config = dict(
    hidden_size=192,
    num_attention_heads=6,
    vocab_size=1024,
    norm_eps=1e-05,
    schedule='wsd',
    train_tokens=268300000,
    max_steps=4094,
)
Each number is 200 + 30 x the weight over its row's rms, rounded and kept within 0 to 999. Layers, rows and columns count from 0. The size before them is the row's rms in percent of the matrix's.

# layer 3 MLP down, 192x768, rms 0.166, rows 0-54, columns 256-383
097,213,175,207,238,161,148,196,202,227,206,180,151,266,191,227,186,201,141,213,207,217,240,230,193,254,209,224,213,252,167,190,204,219,244,192,216,200,202,187,194,210,195,170,248,162,226,226,166,197,181,250,227,248,222,205,195,155,185,215,214,204,192,177,185,232,205,214,196,228,201,157,194,146,227,190,199,180,168,185,185,226,235,187,231,183,195,234,214,151,174,217,217,185,159,233,224,229,195,193,273,201,233,216,199,240,220,145,153,214,202,163,152,195,179,237,181,216,196,194,205,223,230,163,178,209,139,226,232
099,188,187,210,206,207,203,162,203,218,145,243,146,204,241,180,216,218,162,171,227,205,217,254,169,171,174,187,219,154,176,219,232,223,209,168,187,186,193,213,179,183,133,184,211,200,243,242,211,198,146,225,159,196,196,234,197,193,249,190,199,249,211,189,158,209,279,111,257,249,202,198,206,192,175,139,224,212,200,198,263,179,232,182,234,213,198,227,251,219,199,188,172,181,214,201,161,191,223,216,197,229,163,113,195,230,177,188,157,148,200,196,176,189,177,145,173,172,139,203,293,182,132,182,141,225,183,182,168
096,234,186,249,177,151,221,161,179,202,233,206,190,242,175,230,169,162,191,198,258,197,220,252,209,214,217,229,179,178,217,299,208,202,216,211,190,174,188,259,230,207,216,191,203,190,232,254,180,183,173,156,186,197,228,205,183,194,260,201,168,187,199,202,227,202,224,186,188,214,215,209,228,204,196,178,214,191,196,194,183,176,160,197,196,203,188,184,195,212,206,242,238,209,233,221,168,185,224,188,173,177,190,186,189,179,193,157,193,205,295,162,210,179,220,231,175,209,186,176,173,188,248,204,235,147,179,248,173
100,216,210,205,190,217,248,206,158,184,221,218,216,192,226,137,242,205,159,229,142,217,204,194,201,203,169,205,176,203,210,197,209,230,174,234,248,223,163,201,233,205,211,217,170,186,173,235,202,207,216,189,221,248,210,181,184,165,206,209,201,188,199,235,188,194,119,162,228,214,171,220,218,203,236,263,221,158,176,241,171,158,180,187,218,237,208,221,226,153,211,204,176,215,170,181,224,188,191,231,242,221,188,213,183,176,222,155,171,171,212,190,233,204,229,137,191,175,202,240,219,184,187,182,140,220,260,229,210
097,178,235,205,169,236,228,202,219,180,166,184,201,208,178,183,209,223,194,243,209,200,178,194,198,195,165,213,256,216,188,194,173,199,200,186,229,231,208,186,167,211,179,189,172,213,178,228,203,211,192,215,232,187,130,243,150,205,173,180,228,233,171,214,224,175,212,204,192,191,231,183,185,197,188,212,190,145,171,178,159,181,230,167,198,203,166,211,239,235,225,215,182,110,187,198,248,235,197,240,207,198,142,241,213,207,233,206,222,226,199,161,227,153,227,190,175,229,161,185,201,190,168,243,139,211,238,191,242
099,203,137,196,219,159,198,209,222,220,184,220,207,168,271,226,178,234,197,169,173,196,240,142,151,216,160,208,178,230,239,239,171,213,176,245,198,212,139,193,211,193,141,224,156,225,183,221,254,204,172,184,201,206,223,196,200,206,280,157,169,214,165,164,155,209,208,172,197,204,196,176,227,188,200,206,216,220,195,221,206,185,221,129,189,185,193,241,208,209,203,201,205,161,222,252,230,258,283,208,178,228,216,197,232,168,208,209,230,203,184,210,273,201,235,220,228,178,213,222,246,210,271,179,158,173,223,217,117
105,227,202,196,165,247,214,215,219,271,173,224,216,209,178,196,143,140,155,193,167,171,234,189,233,176,149,236,181,219,132,237,169,216,160,164,237,147,180,203,183,219,162,193,193,182,190,203,197,194,184,170,198,180,177,207,161,193,254,216,205,173,238,225,159,150,190,149,205,200,212,227,149,162,192,204,244,196,162,170,248,188,251,157,235,211,154,182,240,162,222,248,240,209,222,191,201,177,212,196,231,192,193,209,190,234,232,176,150,241,259,230,161,210,220,208,205,205,233,211,277,177,163,200,210,236,177,191,197
103,204,141,201,154,197,270,206,178,188,225,187,206,268,203,222,178,195,189,179,258,232,202,192,241,182,217,197,130,241,216,188,191,190,201,196,152,185,193,204,142,170,222,233,187,188,194,215,183,185,201,152,208,179,214,117,217,182,223,171,216,211,176,171,243,223,153,141,246,158,235,174,190,192,207,210,256,187,154,244,208,199,219,218,154,220,185,225,257,219,197,184,197,249,193,185,261,212,210,205,208,190,173,224,154,215,223,218,210,227,190,231,219,165,230,196,213,230,210,175,258,184,197,196,210,183,235,256,217
100,238,178,278,152,234,165,207,221,215,168,205,211,191,184,145,177,238,159,222,199,183,239,199,206,232,124,185,175,234,185,213,165,186,163,166,190,163,200,192,246,229,202,248,196,202,177,235,179,207,160,174,162,209,179,154,221,216,188,186,184,170,163,184,179,187,208,229,200,250,216,179,114,181,228,224,183,194,170,156,216,179,165,157,264,272,176,190,188,161,219,175,202,200,195,154,223,185,228,207,213,234,132,229,185,221,158,202,227,144,207,221,172,218,194,236,172,194,206,151,163,179,247,189,148,175,225,217,135
101,152,179,231,209,201,209,210,231,248,220,225,209,223,205,181,220,221,196,214,181,165,181,209,237,193,190,212,184,177,190,186,187,150,173,198,208,197,189,189,213,146,204,224,196,205,175,210,197,197,214,227,246,226,221,199,210,233,234,162,226,172,216,234,219,174,165,186,189,181,222,164,155,180,232,189,189,129,212,209,140,154,220,205,229,153,164,182,190,212,166,172,156,227,225,180,196,201,167,166,159,175,212,159,182,204,185,219,223,185,199,189,155,210,211,220,197,234,157,189,128,197,166,175,173,312,161,204,165
102,177,227,171,199,200,175,253,294,240,200,240,250,224,211,211,192,197,217,214,175,209,192,199,215,118,186,191,220,214,185,186,194,218,206,242,227,193,185,198,175,222,217,208,158,185,187,181,220,173,260,190,221,232,178,195,215,192,211,248,247,191,202,211,181,201,179,237,186,201,224,203,172,220,181,147,217,156,202,166,173,234,213,202,172,203,201,224,252,227,199,227,222,199,205,175,196,177,192,220,252,193,196,232,223,199,147,232,191,191,126,183,219,172,209,141,183,201,238,200,233,176,221,217,227,159,200,172,133
097,188,208,220,200,175,183,185,176,206,206,181,200,182,202,217,214,218,255,197,235,212,182,185,190,188,257,229,246,213,131,180,222,220,229,177,220,145,228,189,211,291,182,199,174,143,187,139,205,197,201,263,217,234,232,171,244,223,195,197,228,243,232,203,177,209,231,185,268,213,178,191,166,203,191,210,180,201,191,244,188,214,203,232,206,190,185,179,194,241,135,173,202,207,226,176,211,209,207,197,264,169,181,139,180,162,158,203,198,194,135,205,170,143,201,253,209,179,111,203,200,208,188,206,242,187,201,184,192
100,166,180,198,184,209,172,173,182,216,163,236,219,236,231,218,242,206,197,178,223,200,264,167,196,212,264,256,153,181,178,185,167,236,165,228,263,169,171,183,215,202,234,173,200,254,255,196,219,202,262,194,211,161,239,197,261,234,206,138,216,161,184,213,186,221,184,207,209,200,190,212,278,250,193,221,218,272,195,227,218,183,232,151,256,174,256,251,204,250,205,180,202,184,203,178,235,163,257,268,231,162,212,186,249,199,202,178,201,222,213,188,152,154,266,181,234,220,205,199,191,208,146,176,184,192,183,189,219
099,242,192,205,145,215,280,186,241,212,165,185,222,132,230,174,243,171,199,184,208,190,209,226,222,186,215,186,178,247,210,208,196,192,218,199,160,216,199,219,173,202,150,180,229,176,209,237,194,162,155,161,145,168,210,248,228,189,233,228,174,190,215,210,178,231,216,187,218,198,177,227,222,193,226,149,198,191,229,210,200,227,185,242,227,240,215,142,236,203,197,258,242,183,194,208,178,212,247,217,243,194,149,170,198,169,178,208,237,165,167,219,202,218,227,211,191,202,211,213,168,218,202,149,250,172,214,223,197
099,169,196,179,209,169,203,187,211,221,171,223,198,140,205,180,242,206,225,247,162,189,177,205,156,250,187,216,191,269,133,204,157,199,233,170,186,133,198,214,148,155,149,199,89,204,215,239,222,178,171,153,190,223,204,184,206,177,180,180,191,157,282,230,225,195,214,200,235,217,209,196,226,175,222,223,184,232,247,210,174,140,174,173,201,212,256,217,194,230,230,191,246,165,194,194,225,173,178,184,198,165,199,256,223,124,174,199,192,195,189,197,219,156,241,157,203,162,171,234,172,165,216,237,231,195,230,129,170
099,156,205,166,194,206,207,140,221,185,193,180,180,204,238,196,213,136,215,157,171,170,147,187,205,191,222,233,199,244,172,201,151,214,207,177,201,224,205,161,160,196,214,214,178,128,162,221,202,204,206,233,196,195,195,241,176,189,162,256,190,200,190,177,184,219,189,213,130,242,177,180,230,224,211,167,153,188,177,190,214,158,183,237,196,229,197,225,174,174,204,167,219,188,137,203,194,219,217,205,215,183,227,141,161,244,208,178,184,249,197,185,221,168,208,187,136,207,183,205,199,209,187,164,225,209,191,186,155
101,196,150,181,206,195,253,248,217,181,143,182,237,167,190,226,252,218,183,191,226,176,145,138,199,213,230,180,205,148,203,264,208,201,235,170,176,179,229,205,212,214,215,213,205,228,216,131,258,200,243,197,202,190,219,184,219,238,193,184,184,221,183,178,216,247,210,210,185,209,192,257,144,269,155,211,193,224,235,212,212,222,178,232,193,211,212,246,223,225,222,224,236,206,148,214,178,235,198,206,230,169,194,148,195,183,166,191,227,226,223,204,216,191,237,199,213,214,140,202,159,212,171,193,262,158,188,175,217
101,220,198,181,210,198,205,225,232,141,198,211,236,207,215,242,252,198,185,203,211,189,237,165,213,246,194,188,204,227,164,192,194,238,172,201,234,214,186,229,220,123,218,164,235,193,184,183,205,215,202,171,205,225,158,192,217,262,211,201,204,202,240,227,209,171,204,199,200,216,190,213,200,192,217,160,204,181,224,230,222,210,228,225,167,132,193,233,254,232,223,154,192,210,180,157,243,196,235,198,185,207,134,197,188,259,200,196,237,213,233,174,178,201,240,154,173,160,167,205,231,198,187,234,190,262,202,227,181
100,239,175,134,217,202,227,163,222,156,166,186,209,217,203,203,178,168,146,174,181,225,212,216,248,214,262,229,241,155,217,221,159,210,225,237,225,197,235,220,157,262,201,172,196,169,220,185,235,192,177,215,223,195,217,175,219,205,250,219,236,224,214,226,203,232,174,165,145,187,168,240,219,217,204,237,153,185,167,224,175,225,243,199,195,197,205,269,207,236,203,203,170,219,221,205,158,224,183,204,221,151,208,143,195,197,202,193,227,181,226,177,145,222,172,233,168,238,205,230,174,176,194,223,220,165,148,230,200
101,177,212,199,188,165,179,221,184,235,166,210,240,281,153,207,203,219,173,218,161,246,150,200,199,201,226,260,205,205,209,215,131,241,208,231,198,154,231,203,226,188,285,166,132,168,224,182,209,216,275,217,235,188,200,137,187,174,196,214,188,245,231,146,109,185,216,139,166,236,194,211,217,219,177,186,213,132,189,239,193,199,246,146,173,179,228,229,155,206,228,206,197,207,207,214,232,279,213,226,150,162,279,199,201,170,197,209,172,175,193,173,198,207,214,185,189,207,226,194,241,170,226,195,126,190,238,206,190
102,226,145,172,235,165,207,192,223,232,191,173,204,224,154,192,184,172,199,211,205,165,161,190,216,193,222,201,229,227,172,173,160,221,165,233,192,168,206,192,147,152,164,249,239,160,258,211,272,175,212,191,200,152,174,192,233,206,203,186,234,197,196,222,156,180,223,199,210,212,150,225,165,203,193,194,203,207,228,171,188,198,245,192,238,195,218,180,228,202,188,156,205,238,243,187,164,209,177,187,223,212,187,186,167,203,185,156,239,223,154,204,197,209,184,168,161,187,189,162,251,174,220,237,211,203,215,220,244
102,144,164,190,180,265,210,225,239,174,229,211,189,233,217,187,211,212,234,213,187,269,214,176,203,217,239,183,202,168,195,182,153,198,257,202,241,189,246,214,199,200,194,178,267,206,173,177,233,198,221,207,248,214,221,211,175,268,206,155,227,285,216,225,182,233,224,166,212,215,177,227,211,197,181,174,234,231,193,181,250,186,259,173,212,201,239,220,225,202,154,187,231,205,191,205,192,173,190,220,203,187,228,197,190,190,134,252,203,186,220,128,198,241,229,202,241,166,235,157,251,239,189,205,204,256,196,221,212
097,193,259,171,216,243,248,196,207,227,200,224,165,176,198,194,237,203,251,181,157,210,184,168,211,216,182,204,170,151,213,169,238,219,218,231,192,213,222,204,177,165,168,203,201,178,261,231,220,207,226,269,167,168,238,208,194,184,215,127,170,204,144,188,205,121,178,166,196,253,222,194,212,236,212,153,190,208,214,217,265,189,183,197,193,227,237,207,216,230,177,231,153,225,219,178,140,213,210,219,195,159,240,166,219,198,199,200,198,192,171,200,183,172,184,261,204,207,218,187,137,190,159,214,247,285,227,206,248
103,206,207,163,196,207,148,209,209,207,197,177,207,195,187,222,198,216,182,263,212,246,197,252,202,217,218,224,201,198,171,263,228,198,198,206,230,202,225,240,200,193,212,250,190,199,229,206,243,227,254,172,184,193,216,188,199,257,193,200,204,225,175,229,179,166,222,202,171,207,182,201,210,190,229,233,170,263,186,184,179,192,198,176,207,232,184,166,191,186,152,201,160,204,185,237,200,159,188,222,165,142,191,243,235,157,224,177,206,199,197,181,185,223,208,188,191,162,199,197,204,235,194,239,192,189,249,161,259
099,169,178,240,166,210,174,216,258,182,196,159,187,198,177,186,184,190,150,182,207,168,207,251,217,192,159,217,185,220,230,190,276,191,218,261,189,203,206,162,209,228,183,209,227,231,207,220,176,191,270,201,206,209,193,188,176,191,194,209,241,191,168,140,255,243,176,260,206,215,229,230,180,209,191,241,201,215,172,211,170,159,194,196,153,176,220,214,153,185,183,192,217,175,170,166,262,168,241,198,200,222,200,249,129,196,223,155,222,176,175,170,179,169,147,185,215,221,183,180,206,228,171,248,192,152,215,174,164
099,198,210,216,194,230,247,195,147,220,177,270,196,173,184,152,185,216,224,193,183,211,188,177,269,167,167,182,249,161,206,150,205,191,184,210,246,226,139,163,159,162,217,195,236,205,153,237,215,219,239,226,186,190,240,198,242,152,207,164,224,207,192,165,173,231,233,227,208,196,208,210,241,227,204,177,132,182,219,184,205,194,211,174,167,192,227,195,212,201,181,176,180,191,187,168,166,198,203,235,190,221,160,210,174,206,201,238,207,184,212,227,222,161,253,191,159,244,183,253,185,247,232,184,169,220,265,230,245
107,218,201,199,224,168,253,265,178,158,189,162,211,225,258,250,183,212,210,143,221,235,260,183,210,225,186,218,196,227,167,188,227,192,200,154,147,219,196,269,222,173,171,191,221,205,125,245,202,212,186,222,218,216,229,210,214,237,225,213,201,253,187,216,216,311,183,139,157,240,162,205,276,190,190,205,237,213,213,212,181,168,218,248,268,219,225,189,210,198,210,210,170,247,212,263,205,199,216,265,186,196,188,211,199,237,214,251,198,211,207,192,244,199,237,214,268,183,247,213,170,212,227,231,201,195,218,161,192
097,177,216,244,198,151,161,169,155,209,228,224,262,205,164,168,182,180,130,234,195,196,189,169,236,218,179,147,254,173,186,207,190,189,138,173,202,171,207,229,230,208,145,191,228,190,300,229,198,202,225,130,192,129,190,172,163,216,161,205,140,223,193,196,206,111,247,173,185,150,247,131,188,207,239,171,204,167,185,193,184,182,212,152,218,158,223,191,218,207,157,288,209,216,236,179,217,173,193,267,158,188,222,172,218,200,179,194,220,185,171,173,204,195,175,157,211,229,200,212,222,197,185,222,213,227,188,200,203
099,194,199,176,200,182,204,272,227,223,221,187,219,164,203,180,179,154,189,184,182,240,221,201,235,188,272,207,230,126,195,210,195,202,173,169,184,223,228,183,173,222,184,218,179,217,239,212,204,220,159,221,165,139,259,213,201,171,212,169,221,199,220,226,177,184,238,157,218,258,153,258,179,206,234,174,288,201,202,254,180,220,176,223,225,185,204,237,192,179,205,205,235,199,201,197,218,246,221,215,263,177,179,232,267,156,239,205,203,224,210,219,166,219,242,162,171,199,221,187,240,189,230,208,195,272,199,216,170
099,164,201,195,229,206,198,216,222,209,257,189,172,166,181,199,166,200,202,205,225,143,208,222,205,189,250,206,177,239,208,183,205,220,172,130,212,244,188,208,172,207,190,173,194,197,202,215,215,226,221,242,171,190,206,205,280,204,194,202,301,172,181,183,227,171,257,234,255,180,155,230,147,247,188,171,140,167,184,193,259,182,150,214,157,237,210,171,226,204,192,213,143,253,208,206,204,167,163,167,145,201,195,245,169,173,231,234,222,185,176,163,188,230,187,217,118,178,234,186,153,222,212,171,165,195,161,197,199
101,193,254,201,187,202,215,186,204,203,167,203,210,239,209,279,204,135,232,185,222,222,230,184,199,155,203,196,189,229,195,200,200,189,180,173,156,158,228,196,186,188,207,236,198,200,151,204,183,197,218,260,208,221,147,164,167,214,216,240,136,238,223,244,204,195,218,194,185,206,227,197,197,159,207,170,228,241,221,166,181,217,167,239,221,163,253,130,228,208,248,131,199,162,205,209,173,198,180,174,232,184,183,182,147,203,169,222,199,169,236,181,244,201,155,221,172,178,197,223,227,175,206,196,234,240,154,241,160
103,145,168,209,197,234,197,185,207,215,213,235,221,227,207,202,193,172,217,174,221,208,155,176,239,169,241,238,225,166,265,254,219,235,191,220,251,151,168,185,205,175,174,225,166,251,210,188,211,159,224,159,234,199,182,213,203,273,142,159,211,155,212,216,206,215,247,192,201,197,230,223,259,188,246,251,194,155,212,183,210,193,187,183,225,190,243,206,163,195,196,234,217,159,154,195,149,192,207,208,256,142,223,171,252,104,205,174,193,239,211,218,228,215,175,196,180,159,138,187,225,199,174,233,212,185,223,214,250
102,199,214,209,171,149,169,194,218,242,173,236,162,217,209,227,197,174,160,202,180,214,203,173,209,159,205,170,160,214,189,223,274,174,210,182,217,212,192,201,197,169,225,139,228,162,163,224,164,164,171,184,193,191,231,173,234,172,188,230,229,217,193,180,203,150,222,149,256,199,220,207,209,199,201,238,175,195,200,221,157,218,138,220,232,210,197,227,194,253,207,222,212,181,231,181,171,220,186,185,135,252,233,211,202,254,211,195,252,176,226,186,119,224,195,189,202,216,229,227,173,181,184,182,224,207,190,219,209
094,181,213,147,173,200,218,206,239,212,210,187,194,225,211,209,142,237,222,220,164,170,259,166,217,218,230,180,194,155,151,194,221,188,198,177,239,212,214,210,188,281,209,236,154,212,181,212,228,177,276,148,179,214,230,219,206,180,176,171,199,257,181,189,216,200,201,197,246,226,253,225,196,146,172,180,216,202,229,216,148,234,268,156,178,218,226,181,225,178,154,211,212,227,201,169,184,189,208,246,193,232,189,233,203,203,197,242,228,182,242,226,207,232,219,150,206,193,180,233,185,162,197,212,193,244,211,188,170
098,171,188,173,234,160,193,195,221,219,266,194,144,183,213,211,170,185,152,172,207,228,246,213,196,196,180,187,255,223,204,229,210,175,185,167,200,185,148,171,272,218,225,150,182,252,233,206,257,259,242,171,232,163,192,162,198,177,168,176,240,190,197,199,246,189,183,243,225,144,236,244,169,225,194,226,188,211,215,227,234,225,195,238,192,242,158,115,190,225,184,216,204,175,192,194,163,227,223,213,222,187,161,207,223,188,173,256,197,232,201,210,148,245,217,173,181,193,244,183,160,262,167,214,192,192,203,220,226
098,199,186,169,216,161,241,210,245,197,222,126,157,234,202,232,230,145,126,239,217,164,157,160,214,209,196,232,183,235,169,136,210,187,211,177,180,206,196,237,184,219,218,204,183,179,185,192,196,224,156,177,128,200,199,159,170,197,188,249,240,208,188,200,229,230,181,206,208,231,157,224,209,201,180,183,197,180,210,226,221,252,203,181,178,220,238,214,145,235,196,206,202,212,196,229,164,226,198,214,184,188,207,190,227,228,165,171,204,161,221,183,207,226,267,243,190,216,207,147,216,224,210,206,220,218,188,228,159
100,181,194,162,212,219,157,221,179,212,202,250,129,189,211,157,171,171,205,262,212,231,216,249,199,200,186,195,245,230,187,198,190,200,187,193,200,208,171,210,186,218,184,224,216,185,181,205,225,185,181,243,204,243,222,246,226,178,220,186,137,242,240,218,159,172,209,201,201,193,237,168,197,162,187,237,226,166,191,221,241,220,178,231,224,186,171,253,227,158,195,200,191,251,203,175,231,268,216,234,190,208,173,214,233,176,215,224,192,202,175,163,213,248,173,180,227,197,243,167,227,249,236,218,173,289,225,221,195
099,164,211,165,142,167,171,189,253,146,171,132,156,185,166,178,213,210,256,224,164,173,135,232,210,213,155,179,224,206,263,181,163,232,226,188,182,211,177,204,256,212,151,208,173,165,184,170,241,230,219,188,217,222,132,188,189,184,171,194,140,272,182,187,180,168,255,273,200,177,182,176,210,256,172,175,203,205,162,186,213,212,194,187,191,237,177,242,213,171,227,220,219,229,143,181,181,189,225,183,209,219,234,250,205,193,210,238,217,228,183,161,280,168,158,189,185,237,234,219,241,200,213,150,200,209,167,194,234
097,234,181,206,207,215,224,217,182,199,196,190,202,189,165,204,164,202,174,210,236,233,165,222,200,191,177,107,226,160,225,261,178,221,207,256,239,204,207,180,164,195,153,210,204,190,160,172,194,197,202,181,203,194,142,191,161,163,267,190,175,174,177,221,239,194,210,220,183,191,228,177,205,201,157,224,219,219,187,171,160,160,228,190,192,211,229,243,199,167,203,206,240,200,181,176,215,208,212,208,211,245,193,194,195,178,269,172,200,221,218,173,218,257,194,250,223,182,235,205,154,192,210,169,237,201,173,195,260
104,154,211,249,171,244,230,242,197,230,220,221,252,195,235,181,170,178,249,223,163,214,215,124,145,205,264,192,143,164,188,198,231,202,261,173,220,178,209,218,188,210,180,211,176,223,166,275,185,173,193,224,253,250,219,191,208,187,221,231,171,175,171,204,259,165,198,169,230,257,223,199,141,164,211,193,158,202,181,250,242,198,187,210,186,226,230,158,227,196,231,190,212,177,222,244,170,184,184,216,153,244,167,199,200,199,194,260,185,188,264,198,180,206,218,190,256,200,238,242,187,191,243,234,218,221,188,226,184
100,160,210,163,200,163,229,283,189,196,230,203,164,202,192,195,215,181,262,142,203,176,195,159,202,226,235,129,170,182,190,198,250,190,200,223,172,232,192,277,150,185,236,254,194,202,202,208,162,215,244,196,239,196,233,202,157,175,173,235,198,228,222,162,178,216,190,206,194,192,208,146,207,195,234,185,204,239,147,230,173,185,162,203,182,152,251,182,216,206,233,201,222,119,200,193,252,196,190,225,228,146,210,219,220,181,254,206,243,215,199,162,230,238,242,159,215,155,199,194,189,228,177,149,201,135,211,225,133
098,179,202,208,182,190,236,217,251,202,236,172,260,156,233,151,219,201,189,184,210,219,192,173,187,217,201,227,200,206,169,239,208,172,215,159,181,195,197,193,214,149,185,163,209,186,170,222,166,205,193,185,166,160,191,163,223,114,252,195,190,199,223,267,246,229,253,195,212,223,174,214,241,176,154,180,220,235,247,171,146,241,183,246,189,190,200,195,163,243,191,194,201,184,204,263,250,221,198,217,212,244,228,196,216,181,218,191,245,245,214,223,126,254,128,152,176,240,186,216,209,179,121,183,180,201,149,194,206
105,174,214,232,208,222,191,202,241,197,198,170,180,224,208,211,188,203,215,267,240,215,211,188,137,212,215,189,243,147,251,138,182,212,195,221,227,221,222,191,248,237,232,168,194,189,141,190,210,229,204,204,208,199,169,171,169,211,212,213,214,171,229,207,196,200,143,210,156,240,203,163,247,225,292,262,237,180,162,166,242,249,167,200,186,230,153,176,200,157,166,166,196,175,168,181,215,162,247,243,242,206,135,227,230,197,200,211,218,159,220,222,184,251,243,228,233,250,250,220,230,226,189,173,220,205,235,211,278
097,131,248,195,232,186,190,212,175,207,204,213,158,236,160,233,180,179,166,178,183,212,178,183,193,187,225,214,234,200,225,191,195,234,206,194,213,177,192,221,203,211,222,180,179,270,164,169,176,147,251,197,196,199,190,233,191,235,179,180,205,209,188,209,131,199,224,181,223,217,165,233,203,244,188,236,172,223,225,194,139,192,231,169,108,208,196,226,200,191,179,153,177,161,221,198,194,191,184,205,229,240,152,217,158,172,210,192,214,195,211,190,139,151,217,183,256,236,255,202,161,192,201,175,227,218,162,227,200
095,195,153,256,202,186,243,169,174,177,193,145,207,222,185,203,165,194,183,178,149,174,172,209,183,142,212,177,219,181,224,181,210,189,235,192,245,167,226,185,173,178,168,219,147,214,185,169,227,192,143,178,184,199,199,200,165,233,226,200,223,204,226,208,180,176,188,185,252,188,229,218,168,231,163,170,174,163,206,162,204,225,194,195,218,210,205,182,200,214,214,181,217,183,223,226,154,206,202,215,203,219,243,216,177,172,207,217,256,188,181,192,251,147,156,207,237,210,193,204,192,137,242,198,233,178,192,251,200
100,228,213,215,222,124,189,226,185,220,136,178,206,237,174,226,214,213,197,195,142,218,228,170,214,191,176,248,175,175,178,212,239,207,182,206,162,193,229,227,154,172,178,189,174,194,209,227,216,177,209,168,194,199,217,208,219,246,194,254,265,164,280,196,210,193,178,244,206,191,194,173,245,189,197,177,163,227,161,211,187,160,196,224,204,172,195,153,227,175,211,236,212,210,188,231,219,230,220,200,224,177,187,210,199,224,236,172,254,162,242,167,225,217,198,142,246,142,210,191,243,209,256,235,218,244,221,189,218
099,197,185,244,210,182,239,218,200,228,172,219,247,210,202,205,181,196,229,237,180,185,202,230,176,176,175,176,262,215,196,234,152,214,220,249,161,194,232,237,194,204,183,175,124,180,190,225,240,159,166,138,242,138,271,192,208,126,193,237,214,231,191,211,187,224,216,215,175,254,215,213,225,209,216,163,208,205,206,163,183,130,176,217,194,188,184,161,218,187,258,183,192,215,196,187,184,222,224,212,221,191,214,234,219,149,197,162,199,236,215,217,210,172,229,230,189,261,209,242,240,181,157,183,235,192,205,218,185
095,240,214,204,189,195,241,224,147,216,155,200,263,255,217,225,280,181,219,144,207,185,214,202,200,173,146,182,183,174,188,182,231,197,186,212,242,180,213,281,219,156,206,190,232,216,191,218,151,251,195,242,168,196,214,229,172,155,184,175,191,227,182,233,164,219,138,140,205,230,201,235,253,187,205,200,215,244,199,237,212,205,221,200,205,182,251,210,240,201,227,252,163,189,186,193,228,160,216,206,196,181,222,187,224,219,207,196,207,234,179,234,224,165,177,196,193,213,227,216,190,176,230,221,175,184,236,211,238
103,201,255,210,180,229,166,185,216,155,225,255,168,205,147,194,284,157,225,186,241,207,238,129,176,210,260,203,207,224,226,257,194,178,165,258,229,154,197,170,202,188,170,174,231,162,193,202,218,194,206,228,173,211,216,211,191,148,186,177,184,179,162,159,226,161,190,196,243,220,220,153,265,169,185,173,167,214,241,218,252,204,198,203,168,158,174,186,208,230,191,151,214,121,214,221,217,224,205,215,234,212,158,179,150,218,151,258,138,205,236,217,217,225,199,175,204,192,198,192,189,175,272,189,151,208,197,210,238
098,246,190,226,172,226,147,198,194,196,174,222,129,154,184,220,204,192,196,236,180,231,159,167,237,223,223,168,195,254,205,171,184,288,185,205,227,202,218,232,208,243,212,154,203,194,159,168,211,209,232,199,180,204,206,239,232,196,175,266,173,207,215,200,206,173,205,208,192,201,207,225,200,163,202,189,225,211,227,219,201,101,205,181,196,205,198,196,202,186,194,239,146,225,156,244,157,201,197,205,196,213,229,180,130,199,146,172,200,201,224,164,174,226,175,228,223,208,206,217,186,227,157,170,215,173,207,221,159
100,183,219,285,169,240,214,253,225,209,161,167,157,222,232,221,195,215,158,191,213,219,190,191,175,287,218,206,194,170,201,217,186,202,158,251,286,185,176,228,225,157,208,268,247,209,184,205,191,190,166,216,224,238,156,187,166,207,226,182,173,169,196,176,243,226,219,229,203,213,164,172,217,259,198,273,163,149,256,216,183,182,225,214,195,207,162,128,216,254,152,198,158,230,227,179,211,185,212,207,212,233,202,242,173,211,198,237,200,241,187,197,203,174,163,195,237,258,195,199,220,195,199,147,228,229,178,225,198
096,186,231,202,180,175,193,163,189,239,263,235,195,219,178,173,206,244,119,217,239,201,189,223,238,168,231,190,197,174,229,245,288,217,230,213,167,213,151,234,247,201,243,157,153,139,233,130,188,200,174,196,179,185,256,199,225,214,178,220,278,176,193,177,224,256,223,189,190,223,170,217,142,177,162,231,157,212,228,194,160,199,210,145,191,234,238,174,196,238,227,209,287,195,122,176,212,138,184,203,204,202,136,232,194,193,184,184,223,182,181,226,147,217,239,229,225,150,240,193,251,181,159,179,152,222,197,222,167
102,129,207,177,171,210,220,212,189,170,210,197,202,170,197,158,215,208,219,164,222,232,193,205,193,236,201,241,151,183,201,159,217,226,189,209,189,255,183,248,186,181,177,238,172,193,135,174,211,225,199,234,204,221,208,192,210,206,175,190,243,210,180,193,174,200,216,208,191,208,178,196,198,204,162,167,210,183,212,212,159,206,190,209,230,198,227,232,216,132,201,242,228,178,205,229,247,186,223,171,205,207,217,202,172,134,198,226,243,225,225,178,122,252,208,164,239,151,194,181,201,220,199,222,232,262,145,172,191
103,201,191,224,150,181,161,186,192,172,157,169,177,192,224,223,206,214,212,177,211,202,169,184,219,190,232,171,175,203,245,204,158,196,227,155,234,176,180,184,248,165,211,149,250,218,175,186,207,188,197,187,229,190,180,174,198,189,223,211,182,236,226,222,161,168,237,222,224,192,265,189,218,170,203,167,236,200,214,181,206,234,168,186,198,199,203,132,219,217,250,206,190,189,213,195,222,225,193,223,224,232,243,232,205,216,163,200,239,152,183,194,190,204,199,265,213,182,191,210,169,220,191,238,201,161,202,221,199
097,171,180,244,213,229,219,173,187,169,230,194,191,148,223,190,194,226,176,212,242,284,173,206,203,177,190,237,219,175,203,206,260,255,177,230,272,210,167,232,211,192,228,216,216,211,148,189,208,211,163,212,179,128,152,213,217,191,193,260,163,197,179,240,236,129,223,180,190,228,198,194,190,220,228,251,205,226,173,190,200,233,200,192,227,212,192,195,220,191,234,163,144,200,181,216,201,215,201,175,235,191,174,188,165,163,144,211,163,204,168,170,180,152,200,231,213,205,224,243,143,168,197,207,167,220,174,185,207